config.toml
num_attention_heads = 6
intermediate_size = 768
norm = "layernorm"
attn_scale = 0.276
tie_word_embeddings = "early"
init_std_up = 0.0274
beta2 = 0.95
Each number is 128 + 24 x the weight over the matrix's rms, rounded and kept within 0 to 255. Layers, rows and columns count from 0. Numbers have three digits each.

# layer 12 MLP down (transposed), 768x192, rms 0.137, rows 172-278, columns 0-63
123093131113115192124124177156188160106131146115127048105123165106138075132133084157116121128134091120129113151094162120143137132146105075139124083107132127144114130139090135151098097179113104
081162118128115094151080118128099070113105111146139175152121114115143137132133159099153088166098133102118125170114124157125146086142101098145138200120101126148126078128139139136142145124156140
154131161180096154177140120085119105124109150194126158171108104149144156092178128078142136129092123120122151137124157125145148039182146197120117132113124149167104180093114096114146180120127142
153196149147123119136145178111173057135171137099160111156117122122185128143133128143103089143126108114142121173150161109145122035118147124134115127109094119133128116105139102153114138123146136
129112126156113116092103118116106154127160147174182087116105110123102153125080097140092111146077120127121079169138106138122132135108128123128130150112129135148098138111136126140140138166127170
145080134148123122103113167124108103123102065128111138155125110125099109151130088109139103123168146101155187128160123136128093053117130158132171116117098140128113108122167138133142117127109112
122131083176135156161131077159139178136131140158114087124128126117099120106136099150136148165103078173125135125180135111146091089127116138150138095103152088127136115139120130148141121127107119
105137136124166142129119083116149159112176125096118119137184145096128114122117145120168125091109089158115148133090091103128115160130092160182123130121156036107139110110118140110144142121148175
143106124161160106150117086116150109095111103152096139120148117135152171106124160132120162153140120155145073170169116138107096099118166137111152153129132165118101109102148125142127092156119143
107102119164143152111159153122134129110126143142133113147180142126120160131181117093113151098130126110114097157169181120131144091150139082137161121114078138091144101167115135135128123102097120
123099142155131123155155131087146127121114100116114146167138106126109127150097092154140108161148109156107103133138126154148114153117087135110166152151115140112143133135082143082126096098125123
119116132177131129106158184090092100094105141255102154115149154162139122124175117104124110126124139110172143127128128117129110147136121135138114145131139107124117142137127142113133111150118130
142127111103143132126168144167076133142124117112116150124133112129118049134139137136137122091105122142108095156144122177129080109133101135091134114093154120156144138128121131119087119117116075
144130139136118139154110122143156091138155122126131135142119124104138098125133098158115084124132104133111124165144141114087132145145140127107170092099106154123129080137104162145139124142110097
114128166129144090112156103135141145118094129110144143054099129181124141177135102159151154106101172153166101147137100143132097110103167140109137131123089160153123115120167128097138100108131110
164134103145126103124128112115130150135123100132115138134093103146121136103120139138119126139159167139105133153130128129094107118113094105146145120127113149131092121105151115144139129132092176
167187130116107144101178160117117144117110126078175118120139080168124143107097113114114162103160134113069124113095106116118161095107076127124094159163131164141103113126123093140143123094091157
144105143140125090141134172142102120156121101151112116136146127155133156136134139173130140159120120142136119118093122126127083044139137116117076137114124088145107122134093093125141114125115135
110100149105118124169142102133159161087129126159170152169153130159152171118100109115136064132135100140129134126128107150098107134148112115117120143117145105095135157139115110161125096093104147
163129121132120143125114118091125083172135119096111150133105152153134147185122095150137132113098118075124086160166153080168121160160129140107067139119161110119112185079116190134136144086145161
118107125144138114138124074137135179104119119177140087116110158096118100117182145152097170095097134111147133110143125155135109177121124139143146101146125160103123155096126150167150110124137112
181161107150086128101127121120096114099106159080129063099096113158143114145140098110108135096152133157137080091132145104129130094147155113137136141102133138089133128101118107153118060163138089
142125106147143144131144130119086097156152128106153109113111172144136130137167114136142097126140140105056114129140168099134082085141111115156092158135119099158121107141131146141100139081134114
084123131132106136125153124142115134118142123162088132098149126105074178127091093171088141123128183147156101117149086142135144115131106073139138159059126115123154089128143108113165098161145138
175112137139113136072121164101157115158127138130152151117136148157103131124101092100160118125119126149142124184118087159144157082159136140116138130103134125106135134137149098152118170138104105
109094113123135160094125130125104171135112125158094144085122135164168130134118104136122146136129137123102148139123166124139114106127133093128137178107128143141155131128147143101131099134102112
123121111122137150142127073148128168140112127104128156141186168145114127143114127084115083099155144118070142113133141156174107116100121072126085165119100088162150095149126140142139132150152133
093099112163167127147124086133117139176124116185142068124082112125157141110141103140134165122142116109140165147165114117099117115093093121123125115116141092165107103101144138135105159069115125
136113183094103130138138096226149158117101178111117113117170119112144114120135126142148128137122085125112056139114147121127156148149093091135141155140142164118088135125094154159143133110135141
078152095162092128166145134183124118104136126137117136063126133120146135123180151114138083129135112148095100155141135136127125128135121149125154148124130168076112068123123147134173108142144036
114199118109135132117133148111105120093107146084149187129143120119122105150149105149142088104105126131111119132158156133126131169128129132159116159142106136143108149119096118111132132130136135
142100133121158167148145099133150091129057141098116131094114137135129111166136116100144110170104097140138147079134148118130113119129172085087109135069128080172143135100141132146122126129124151
176122118101132110193143121143122094131122128130147112118147102176115145144133099109126151116125113137128118147123144167098105076119120099156115157147087152125098143151122127141127100110104113
122105163180125143131125138150118112147150103129130136157110133112132149148151094129115095132131130147096126132176103164110150128107148141114045127161087131118119185161156143143137121112108159
146111154138137160112132133110164117119121165135134131128169128127144100105129101076143122090171110146136122092100138117099123127137150138100159120101144162169081144117162157111122143124111119
149152117144156094125155138114136141127099097101071144112140115148129123118125119118123126148125133120102171150198170148131100111133107108131164148156137126115118133118105167117132135141127138
116115110144203167134131116194161097078132122156155113113179136105171086104147139102138157105099122090121114061120135113109172149146106130122135191083118104086137125137132148137186102124095096
124139159123134145140116108117106131154138169144128129104151143138123117132134130114102126096111168160143102118094129116129144154142129142113156129107116073139113140121139117122155144110103128
133118131175112127094130115117137132124118119054176131139083101134116100162119093153153129099176149101179126134146156123155102116140134125114162083139152140101140126141155152110122160161094113
131106110175114181117134112089151109146121175106136131132122150159149086107124121084146146133107128107144133153124100117149137126160138184105147137088087177103144151167130166165159079113116160
102132150135125109119089108123088147134139098131109137158144159096118117135130142096143127112123122122156116112118085111101146128151105107124178145143075144150095153153121119076131129123124147
154108132102134103157148144111108092141160134137150126122142122192103136094142138118150134093117153161096124126092155078107110095147150114146159137134087116122106145145128137167079133144173134
112113154135151129145140110111150123154101131132129116146137151118135177156123134121107157095124127121153152130160127133185164120088152136114159106143112087169138119152135120143148170148135128
137116124140119105103107148106136118136162116094160121151189091106108142136143135136181121118101134102161146158167100114184122089161138118117150120108142161184112129119131111138119104146143146
174112108150107134146145157118065152150154150121140144130082081067139132078131100137165154124092123131093137095122067123113168126154114116125126126085130156119126157108141114138117132157099113
109128133113126094107149151121101071155130139114109142150087107126106118138079143178109136186143142112154129131152107108125139050142142116131111147125144100108074147076112157140129131174114127
121126139106117094162120121091168097188153073088126129124103115106141135176136149136132105153131123131131115125113139134150121086160136142131141161090103131150144134109117117139138152088133138
116110133171107121133135127131117104132134161116158089130107112119154150106126147141106100098134114121122123139167137144117146109160097156132087126111152148128120112112113119104142130101148152
123152149126093135168142123143117116114124165137074106177095112150142133113136115157094107101111121156152099144114149121140087117176133135163115140140144154100155129112103159153115136133146133
078126135137122108151124097209166171129097153128134122111195147104150121135113130091125130115146142140143133111104118117145133162140121114144074143111154134113078096154143140140098094124138129
159102126137090128136132148103107149117126132109128146119112153120097098154151073100131125130099106108100152190171141138124114129139078183204087124122138099142118135160094153158172099106117133
111128153153108122144113118107137151181172140122145110181111122118155159108138136126104118095131148083158137230110110153120154112160122136170127135104104118112127126102122135122144115109112104
113113126102162104109117146132119145141144115145150156141124105111121106123124177137138108115145146107151139099124146133111112085149088115141121109156126102137131125140111143140132123124117129
152116098102098101162105135096125146129112131138130167069130112110118121108146123164132106149122152142114111184122138135123168131151128110127155150168184146101116115132092110103085148102095123
099125122070148154185181143081123150122153102124143137121108094122159115160151147123130134089106082128087110140129122143131069138135114101143114087119125096106143112104103150152123100143130098
149111126156112115136128116093114131115103105112171131159151162130099081110130157081146104142180144093125162073177097141146138115121070120098093110135090126156125159141133165145126114112131093
127111102124173132137138111164145152090097115144123150126112124124147129088127124111125132124134096130138156107147169152134152119111141141146150112181151058154139155126113120078129096097150124
140128160125124132137097094129114131113140066091125156137134134152138126133169122123131129118157139153109125083116110164113073106104168125144076098096095150150134168122108112156123164110177119
092130090121122179167136090134163150086130123155142148095139101115127160158097140082135206139173113117132137111092090097166123142091152087122103122115157110133110093088122102114195165154110090
143075126158133115131126076160120153149094148148106168108113070134139076174119159136108136151172102119129089179144110168100101186126157128128143171151109137157105111181113107064148099076160147
144122099133172120121109134118093155115137126121135090126149152114138138128152106126132108144109121135139114116132116165164132105089163126111088131150126114159102141124137130125121146096176134
104142103146149153107093093128152189089141113160113157130070110137087131101120110136060112146164145133127125177115156089113133198141165111158138181051151089125091128120131133168170117101121113
129121112117145136139117112168083158096106060145143153128098105172080130116129139136120129119120130154126147164128099130137110135129159099130146108074139124118121117088090138122141113095156138
131102122134124129118123148097137137096102100153091133102151163097151165116145151089138144088117128127129099113092113088158128057131106127121118112163083144161146115134109104166129103130142119
123112098142169135150126111154128143139163097168153076111131154105108112155139139073156144118142155139119110141102124119128137160113095119110152099115160112158115091105122138139101106098145086
150095131152143140121130107148128128139131077137115098105142126114147112137160114170118102111118129143086162118110111130153113113188115119143148091101121120163128131125136139167114167123113101
155120113187116153138108168119127094107141134137156152143141105132134105119154132093109169126094123177096123148091148115107096088126087096122162173076123127138095106116131093149110087108093144
133126113176109122124137115172125108123145097202123118169121111134161139144114093100121140153156117133171144126109114080138113100089102088138136104155164103120116126101078108195097136157124103
099151099064094127152117150119116169161137142115111139124147120130098112115132120146116138061089109152143161104098157134155144157174110078113129148113109094132145143121101116150106124154145097
159117145142130113104132153074079130117129142121103137156146144125106158143174128085129120186111143139162100138143137104131065089164140108138146125113131128126109127142113108154147097113144162
141111130144172117155126154162161126162150128120119135126186102165117125132168136133146105148136107107103125123166135165137141159115178103138100142132116108114126133136158152111119155151145143
153150128104133118144158135114163087100138140146126157127134128118090131079118159143120144092125130140145147149090111116119128117110136141150141116118138114097121154125070132125115123157155102
129138155152103096156141120153117114165151144118084109136135108113096098145140128125134157185103138135097103231117112133091088122147138135129176069136086157110098096102158139110146120134118135
188131120126161100146096108136100139158114145116172089107081166106122103104151149127119088119144113134172089103155203162103137137138115120126108161138115149126113113154124110103102139121102138
132081120103084167102147113097117178120145142131105142118107133157150122175137115126143105132095111122074124161137123114112109170091096099077125082093156124129172091145136141098141158156144082
069123097102127119145089090135156129134147123134123112118131129145107143131104103130081129109116160108063116132147121185152123121113099141136099121151125160105122131126127112123166124112148144
168137138146137107106123131128126109109126159083115106149132079132161140169140129084145152146100104082121149076168152180131150084134108155125126098145071105091094122107119111104139137148177167
115115131118110132072110160140149115117122138074100156144146097137106081147156144129158094156138102084130118102136091126113135142109103141125113104125091101122099138145136127085139159101135114
109114142159119150129133176105123088158119130144154107155138109063154126087153102120136087141089094155087102142124102145131084059124126159129115142110079172143123169131126142135135118147145108
132102135109142107145143116114138113158128141153136134086116144119178122124116150115111144109161132161137116148156134123129179090140142124143106108148152120102154168152123106122078137111121123
119172173107078191168147105188132071154101150144087116178134147149112091120138128134152110126066126125175123127123158124129130109146117131120162144127129122141102125127132118153130123097112137
111137127140117115114146133138131120118121108107114147102133124120143124109110126122170140112117139150173083160149112124111178111126085132099119133108117138148150108107136112095152160113087061
093182157121078122120120121164144120113111130077141174115145122112105134104084118122130112113100159121123103117139144117110143170146105147157120132150124132122118107122091131146185123103113158
147095115122131114127100102175113152060139114132135186111157117118122111099099119133093113158111138119153169138133210202151154136106128133150176158145091111129123114108163140159153110136117135
151111116131121182105132104149128123184144113164099169166136149099096126150120146105146138180121132079085134109141143113120095158138107137113115151115128156154132126155140108121163135106130139
098157129126142115143093105127153147176114131189111121093150132107097144130122106151132114150118128138129145138138119144060144122116117102157116128114145135078095137117141137135147094108183129
169163134147123129112162113189139149151091137128138070092096107112130152097088103156095107099079178095156106104139145135116117151126149184105137112154100112162170157157138137197130127137095159
156112124160114118128143159062148093131135127134113121091097119123109140164129131126116088122147110151109120163157129138120106102114089119143126172126136138142133082113118142120123121160151082
129152133124086124131155121159135110115139068158124142088120172116107167143132100130183128089121112167119101117099148123133129115098138158124105115143097123101119134122139137106115101114182127
153107084142124128104140129131169151088126156141160109125139133167157074106151091132120104162077121159146150128160153162073140168119068148134165130143141152131122155152148132110172147166154113
146106117149130119104125143115064134101102124115145089139075078130135103106153108123174095148111111115140159124139158139127130120154112135136116122128109155107129091101114129130149124176108075
151116161114104146175127121172163080106125128123123161128165090149154131178144111100132125167101154123076122123167111117105119045149124155099110142149097158126097124100141131113134121142163134
182108148174114124119142133161098092144145118107172128125187140101117111143151122134147135124121121111073160151127102130152098143126120142116101164105107131096146179159180139142141160145149152
120155135149119128097134143117132127150127121179129136149109131149168174148153089127125119093124193125122130138105091136127147076130139089146126150142129156142133127109120086155114129099125108
118127133145128126127119166136098113077113105115083160155172129099157104157164109075132145120159123143116162147135102133096119122171096109122168147064116157122097142092123147125169121163119118
098141132134093145130081120165079126101166083143100181128124097183119141153127139143150082153089144122094126088100102101125087124143130111123113129129092160130104129111103131125122109129165102
107162113120128091123162131155097106128110094117110141146133104084160132112143128138164146112106117118124096145155130138094129071158114121154107134151129114140088132098130152086144121144172115
196145156147079127045095207037110124136134194127157082164149169162142066131157119122148114114096117119180112176136142105157156107169123097156087141119137124125163095131120153132111091105098161
130132091124095151138135157138148115173113099098136143101134117113149102155147144123144158147110096160139136153127162133179106110110121062119101113114123186126122124150123111128141148123145110
132109124122149125136131117144132128159102075157137090133142151129136135095133146076148145101112128142155099127122160095133147083153160132140126070127117179179137168114090115135128145148133095
158110118128081138090101182111148141102130123130133122154157084116100139112184157092106119163083122132174132121125111151104100148093154208149117110099119116135133113144119150102114089123140142
143147112133141107105131115111109100124104120149121151161104099135145133128188109105142150164124119112133108131118121122107117125150145093155134106144122113151123132089113116121134134147108116
137115115115128127101128114172129189076151139124124109124127158117086146120131148149109144148051180128124135112113122135143158118112103118157148171130128128115129123113143131132145094146145126
112143120135158120153144119115122117150121112114130141151138129104194124069138087126119105090167110125135158156141131194125139088103120123170094134179113125107096127084169211112106118109105137
127140129141170143115143126146137118125109183142148108130142123128111133101107139115125109112149138107119139136150144201119150090126144100203155140103148106134150117156107106103134142139111123
162087118090085123055122161137106119122129164076148115121161136086097138091156112143123099106140134152139169156135186112121161125118151176114138136123117158146118091115115130133114144167136144
145126145177133110140112096139149129176126112140094167125118111141134105152094112147134117119149114156128176153111157155146065158134167144104144143158183117147147182117127106186131127118147118
# layer 12 MLP up, 768x192, rms 0.143, rows 173-279, columns 0-63
122135123081107154112124128122133149122157138129147093139098132102163108160149179123149134135109102124100140112128152150141135125120103073116108134129106151114138119117158131132134149149116101
111131193112095115103080185132102126118109097142136121140076123105212111156077112106144131089124123111059148112066135142182184145124135140130158146108086187162076133131135101127079163141108159
114131136059102187138142116138171123129131118117131107172096176092129084136117180157101105120136106140149129089118077152134160117139122136119141117130149146090167154093104087139111156152134141
111132117109143138153173137118190146172144174154133138129109146111149136100100110142117155125131154178115113156136141132104105137123137136123129105172141148105102124119132125094124099159106158
104160091125161146050114128088166166145100155171173115127139114113112113109144140158067174157184142151121160149142122143097167150121125133150148072095122115156107132139095073137140106126097132
146121195119157087148155139102135120127134123125181119150138112147168127124118094158159166151138138145121162106094159078118174131119163120143113119128083120104128111093088132149157104046135131
128120125101164117126105156142180165192173166105130120134102093136142090158139129095119125138119089148136199146075077076130160161133099119141147132136121105124111136153162127140119159106119101
140137146102109148170146141119158105131076127144108178123148106116111105119133109122143129177135152135124141115086155114128099129119144126099115100112128125114139129145124142149130090095102176
092132179145171120156109146111167128167099139117158134143172124137146139118088143163149124123173151106123132120127109114146127138142151109081132115091124142090157141112110124139118139096102110
071156127123149134125122135111133108151129131047141114162133158161150113123145108152113155132174155134150142140110151136151122129124121155154139107123080110137156146127115113101115146148120144
131133153124094134127133120170129125086159109152135097098079106114141137137133128150113123120115105122112113110084126111117144136097117165134125111101118124085124102121176145100125130080134122
126129152142155146136105133148089118139163118133113093182116109149128083118110157125106172149130073113107130160075119137152108124066163138142150143096137154130095070146144082104115143109136165
099140152091094159118136131106127148129107086130100109227128132141126108118120111127121152118131093125114137136149155052143089140151167152127098126154149160071147122095158130134119131095114133
092139162129086115132187125139162143148129083114136109147129122124105082200104141108154119103163121194121127124137090104141137184133141139125157144135137122144098105135114119110137161178113131
139139097108146166122139159130127129114125122060140110132152111114125165125143123139154106173116107114132169123100135114089117130113111148102103132121160146101149158131137139148136099132114125
120128138129086139117069175134142128108129130105138121160108153154137188158101136133107177119116167140121178170151070104134114140132180120121170051134110094128150156132157136106112151093133166
098132133137110132119175132136157114084154126123129133151110106139124156099150114109119144129128103140100160139112086129138106114124135149085139127148127134153139113124133133129118179109123110
107122112086107149164168115146137119136202133106145173119130129177127185118104103142086153097152116117132074128168136107121172135137108173098104118149138143144134108097174133107127152108115196
126136170109133148133160131129189105151097123158139122157131098122131143169131116172126165140115136143125152115120124077132175121128139146103123118098152172110136134107210121115091153083099133
124117174079111130079147161123090105126119078123134119174086136152099130143154115140095157126125123115102153079085160143184144119136090180164161127165078145151105143101095121142132148142153133
132120113145140113126127138122140170108131126157143122100096091164149125134099131109109138120108135160144139140144114079110127147147111174111122150145087177114104081130166132117090158135148156
110125127126128143134134127145118159152136128138115147105101139106128122105125172128150148162134098144093121128089133155142149129178135143125194109155165146148115115134119113102028179113123169
140138116110118158103097176113172139104092111142164145110155106115122095135074151153156118128132167136148167119124103157128145144135146109096124117157131140123130135099103144147133126128117148
135126200112122170109104121114132123123127129154183134129118181155112109156100095144144157106104110155125120093131138109159116136142177130134190136125121172128119094082131133123122144115069178
148123126124151114129138142132150135145142137103163093157159144131110092084112143151160134140125111122128135114130128130126142155138121121134101113170120140177165095163136127140078128114112120
147134154145094147129129135147101157121162148129127124127119084176169089112113103093145155111144083102136121073134163060095146168131156115099134132140190184120113121108133060141138157119140119
062135147110123117133092133114130124128123111166163144121080122166133124143115152100114175122126060178121106114109150135107114138153154118127079127131126120110088151146095118119086124133122108
100126144138093112110142153143096137162113125096180139118132131124100183164123143143134128128194173102138110137132118120119101175129142106092149098164125136161092089084109144132141145124145105
126126124098121170108139118126127130129157070132155138124129118178125140087141104117099126115141103115123161101107154123165114126136113125126117140110170152129106111113160128055125146077119149
080135148123132144128132120115130178103120110102105147105102149152121138102145111183127117179154097135099171127140140128122133134119138144118124138150134126147163078129168131117145106110107137
118136101099122189111096135107145153104150074129075135139151111125129140098162126126096138148146180116119146067141088114126134144138143160175142064104172142153161140153142141140117121161121139
154120144139160142142128182150143141142107137115140144132108098167132102113126130160159199109124139141123137144144139134127098133111159129122162098158104100096149144111118121129098141069086113
132124104133145124123138136127155110134179120159126170146165131170126107113084163132114101125145109103113145118123109136129156147103137108103110123094146142143148130138119093104110129095130107
112126109123117104180119120120147121190098128126137134165128149106112131120116138111108128128146202148085136143134174144110134131113138149126115131126146121158128148131170128114086113112084126
104109130110100193085132118168144171159147100138117169152124142116099110170114165133130102157123153105094133090108162140137151157124135109127161140101151126090116137163140103130088126146133129
120136125125116137133171209136163141151192090118145171155122100124149133156102104180132113134141181123073099106149123063100199154181163141102101129102096123087095114096143060123119111171129152
083120128116118091137174171123139118095128170093121106104167133124148113109141147150142188109118156108136137143153112103109168147105123138154095117127092146104182124154128113142119112131125091
113122127117122119124104132117147110137095123088123137149091112179149163104093119119114161140131115136109146109126114115172152121081095109130121148149119116108117133152102130123140087114121113
124132158083152124154125125126161146162146111145106161140103130133149081072123163111140173140116109132133111140076088162169167121143140127154124117165138103142165107099110116138120136165097115
073106163132097127135079118161157156159103123132140132130137110187134150146126147133166114141143131109150130140102070149109153148113149138119134129178111136126134121123112091126097131136089131
139120129100120116132144149108130165116126143154083145184125131130149099161145166148128154164134112176145130125134110133129186130104101133135113091161125167123132123146182112133129101129139139
143143160120137083133099133145113119151166103129128092079090176104140107154117159133053137137093123136110130136144129150124160133144113110155190089123134127107094141141161146108128088064117147
111140140123101151122142119115129138130142149126112152092141126144140130103127140124129144112136149129159135117135120097119114129136165158079144160137123085170121149150145120138102107137113109
119151109123150105166097138118112120113118154064110122157131168142120140151136150149119143109168177164114100116090141093134124134113118140137112148118087127099136152134139074115120186120118142
146140109111144148109165111118171152100152132108092122137118141118123113196124165147141156128113107115123117113152082111132163124144100172157112121087118171115132168081166114125106136127155128
139103118074139141118132134111187141098163128118125172093105139165167117133102172113105116097124134173147128114148109168124147130116143148161140121135126106128177114118161139113120150118142128
063122152134159113136086194110106136139121116150133132097099160140163134087110140145091142108125117101131126099105113127117135135178147127103092127144127142124131105120145125117139140073138084
074129153120160151135100129127114160136170163110117137091130114118152129126121131156177160120175138100091084113116105065126130156117124094103083105074124162137121079165124096152122154094101088
105145116122122120140162156111136102168111146124121100082148161111137149144134120137138120128181176111149125126137121125108128134108149181123174119159094143118160097114149131143093160060131114
150151123097155132140114194120108132143144100091110171057101097184125106142121100204149120148117098113116172148132087113167135148117150136093162122160144114141087145170146113117119109100121135
103108095126149100156126123098123164154121135114114080122183151147133138123132129192164128117163145149092131132129151121097190151136143126115117104086124125127113077148140092131102175124119152
102135129134123116166105151140108113130150142132110141136097116133127096089093122152094154133126160124128124128104102127170125131126159136133141137155108109131141108097174109089105167102169119
112123120100096131111142129120115206169170110153094160139089146150095108142089129186106134133135108122101103137110126143135169147108125172171180132118119105100155105134119114136109135148145137
129128136100135113086127138141085170139119131093138170122110153104121115125091164101131116108130124118120116107097135148111143183130126133148121106119160129173145173124128143155076140137137136
160135130114162100155092109077081150113121131114120121121154177141139178141160117111135103122138181112152113075196157152108149151121106123121127143141172178109163164123105120119075152075145150
130132135121151093101131133043104122160149135060166120149129120164134155135110158162080121118102144154147135079144163083109156137142148165087124086167143154126114106121114129098117124124127117
119131135107132096137130143131113117134151157145129112104131163115170112136167146131134108152105161139082088121110148129084168136117099144083101144148110103170142133095146082122125175083153155
168134109113125155089115174102111105097142127074131140102140112150173104163067127130155180158127122109113148146128102139130111137086123140143121098100157127098157133164140132107142094114112135
104106115094107117135146146113121117155151100142130097116135155111143151175123134114138142192098119125149152070080115152116113146110108129157136110118152158160166095120118138121147145154099137
141137152121135117148137157152123163140104128142133102136098116149129108128106094101119116157151090135101138134142128061144111140126119147142130086108111113125146122152129091143139143143121128
171145103103154127092093129059109109076149115112098171119117086100145106112097162102126148154109161115141126105144161135171117131058201083151115149105133107138110163089142104108119135090115132
128126116120160134157125140126109190115183094141102175153087125108128138149123155101129121107138096159117107134099111131144158141096113121123116117110163100134138112121094150143141181124142137
120138168138129080135121178145131149150112111121107108159176188127152112119112109145149124134125168117144132141118132114109097116115157121082121112137139148134114104090117108099130139135132158
140137157146099131158101135146112145128116120093099091136132115149111158106147112160154161155146101156152123146122079154096162135154106139110133126116114118130152135058136126123132166145139172
112108137133126174137101158120129186144113137176175096115097158131153155133125145134149121160115144108118132130123163111149140154115103124132131133146128199091110064129134087095114121124139118
107110121121154132139135130160188137131162156163144139134144137106150101096116149097113165118115157132091113120160168116111110136113100104174169126118137101114104114123119122131106131129113115
155137183128149115080161176114161106139144114123129123120171168119152079126121154131134111104119183112117154130151119107119138127127133116121177084150131164163142106096130115102137131152124102
117123140089184122131113114113138095147121103138130128156145150140118129113089156120145111108129103162115152133136122155161122134110131131077106142137118145148050143121160093141133147115122149
146120100138146144150089162090120171114150140116130129120110132110146103124117119091145144159150116139147113136123084141116105181155164118115119152107122180171123148086127132141104131152153106
118136147081146111106124128103156159179125126142083146122123114143156103091090108132115167160138092148108140111079118139148124137114094115170106157117154141137108087127096128121106069142125138
145117131114124106116138155120155131143090102102129148131140094101128126132126161124100104136148148145143164059119086148111150126094116122112127131130166165111127119122175126105117129126142135
122130117112144081090112126150090171155176133096108138138138076124154108162137137112066178094136122149124132136101123148154184143170134127105101141138102184158112124152152124065146121078118116
097147132131104140117088151136138149102138109087136163090116131119128106146110145146114122162138087123159090119142151134118110147124115108135122115146111108076088154142106124109141160137115156
034119133127118143121204175132116112110165120126153116151156159140105113064145114220120114119159096152122111146090132131110084137131135171080072134127113169099152148115164099100113169156083091
124129129114123096123122125106169139107142152108199119128143168118113152121130145143119180143145134179103144146137163152105130130120154147088106106167146126169094119126133106135148121101123110
140129152117124111082171116173172149128101149142129129113108164111118121106079116145123145143138195158115168116099173159160142148147166141140163106114126147143125137105157146140131106108111144
142124111110130088103095140137121100158121081150126119145119187132145120160080132089137113120134138133115148087100143125096146142127160127108126125135194126139121164129123142140134118190140112
116131148116142099129124182125107120161156134154164155138069111172158182123124161135095095128101092160118147113131158126149118127139102131105137135157136155120125068109108070111085110138102110
084132136131087145106095128144118109124144089121134105102128110121114138133116120143123140160147146097127100099125125129151091124140139136096132136142116146132086106090153134116127153133128120
126138140097140135145148099167112122160117121148115147142116143141126140123138124139133125105109114154151141127109105144141141158163148152136108112117117149120117138097142132122113126084098156
131143147136105158172116136146124165118147171153196146177127148127176126098128120129150139152100081128115112114083123106100110155157112159177125101131170114119112098140138086095130146095131165
108129128133118130078152126136155171093172115100117141141131187126123135098130113140124130127131127148131118091109121127137127148148182106130149141153160157120169096104104103067117137142120114
137125127107092153103146127102102102115157106126154199127125122115120116112078160162139142177125179109091131086165136143153143143103139117168160120157151140117199161128125114126126151112138116
142102173132132144155129150092108116153140088156108097110071204132109106104100130139093125144129085115092101053061112156185149161099171149145188123160134158135094081072166109104087124147098155
112121132071106168153152179117125123086158118107120170115098130155163101123095119129109166110115188153094113131062111139162130129152132107127168151142127116132158146075143127112128173149141108
148144093102141116110133183119155158156148122134155129127161195136102145133120173147100115120115138141125154122155107137125142143118113128072141121159080165169130152083163148126127151155098121
131133116114164130187097122100110144188137127077156149106097151123132122104147169128096135109155096130144127103135132123145172158141135121126130059117101146158115111138110086112119134092121131
096133124125154143140117126151101162092147145128104131107117107120110105129125141109145144141121116096115117125135147148082184217100124124112172129113137124164153136112162103139134158102094168
120117138112125165152122121087130151145180111144169116122106123156156125124160144118094086180107134156149178123142124075125144161127130109135186130134139115095159151124123161069122109117122149
076112162108117104139167120128128098115112137132139129111102091147114165102126137121125101135191099142147165097142093101118104135095144158119112121116150175124111125154095120101141168111130137
102150113086114162117146105143160119116118111132136122132104111104108163160128149164127157118120135147112147148102108112162149132151134103074123147143096121162169135140127134122104129089071148
111136152117143094110106138062147140138116142148062155140049142107124131136123143091142150122107146109106117122091104130165176138106144117155092093081175120161150083139138140093127119113117117
117125115082122182110171124151154131114144105087137117157087128120125089102108139149133159144111136119079123118117137126153169128141118162133103149118125180157125100110168115105140111137080135
114122106100139095084111137099106133110162132149144109152153155116100112113148138133129152130118112107141107118147089158110196155127091161145140084107094120152137136150087103130110118148135176
125144100109109118092139130127120122110145085077148089126094113112172157115144126154137108150136126103095160137086087099140091131101153197111116157137118123158151115106164135109132126120119176
119121136103149114109159135147116159189128112109095123141122168099108151112105111178102138160151110133122119136140112112196141143116136149135119114117140195122154109101153127089122113164120121
144133143136131135147126136117112106103098100109141144161080099146108170101090112122131143134131138164122170118141164133148106127136140118120166122190123130118111098125149136115131141103132164
100126134125163154085113127135157133161144129111143146133166105100126119113090137099096109100135130143104103107123140112175166153125125173140163149128167167083187138123168121130156077139067102
116119154127144132112123130112119173148106089115132174150113147136149134156086170126172124127160128145108150104146151105099101160134122116129132078142161120119132107112108103092106118154116112
121127171136125138147129134140106128176118117154085124134108127177182144079113102096143100109131160089053140113135153137157145144152128122142165120153138112165109115161171075137106115097120148
105121182119147163142147147137094149104129133113196117140115128142156111142157106142164115148130109101106150105151088095109142132125126182107087120148121169136165153115118132120118131122130120
115120133118149106117139127143197134154123140164158171132141131115158118137101144151112148129150113130104118151157117107145127145103178108070157104156118100157098124128146117163143097111114116
126112116120132141095131149125139147145127149137119137161103134194160145091142131164124120120135150123108118159166119132117154145085134120103148122158140140150135109118148143114136116162121173
091128139102126154128112116139115109128118096086120119155112132116114147148123105126139100155140135120129116099099125127131088124157131145066127153139127162143137134112101132116112135150140151
126126124128129156115130121107142178112156159121140188094077129108145126155078195174145109169153159114134157074134084132142148130070122132141089125116148130135136123092163114117108121102089119
133121134120148129114106136082101098158133109114158098115071108116115079160103146112120102142123150118129189049071153125137099224138137129169122125119163117141132141130145156123103135083122107
109112137102121163181121138182086113130186110153099111125143140120119145156140185152142125127165132104128124142102099121138112137073132162124146106115119101136121170133134134123112179098121120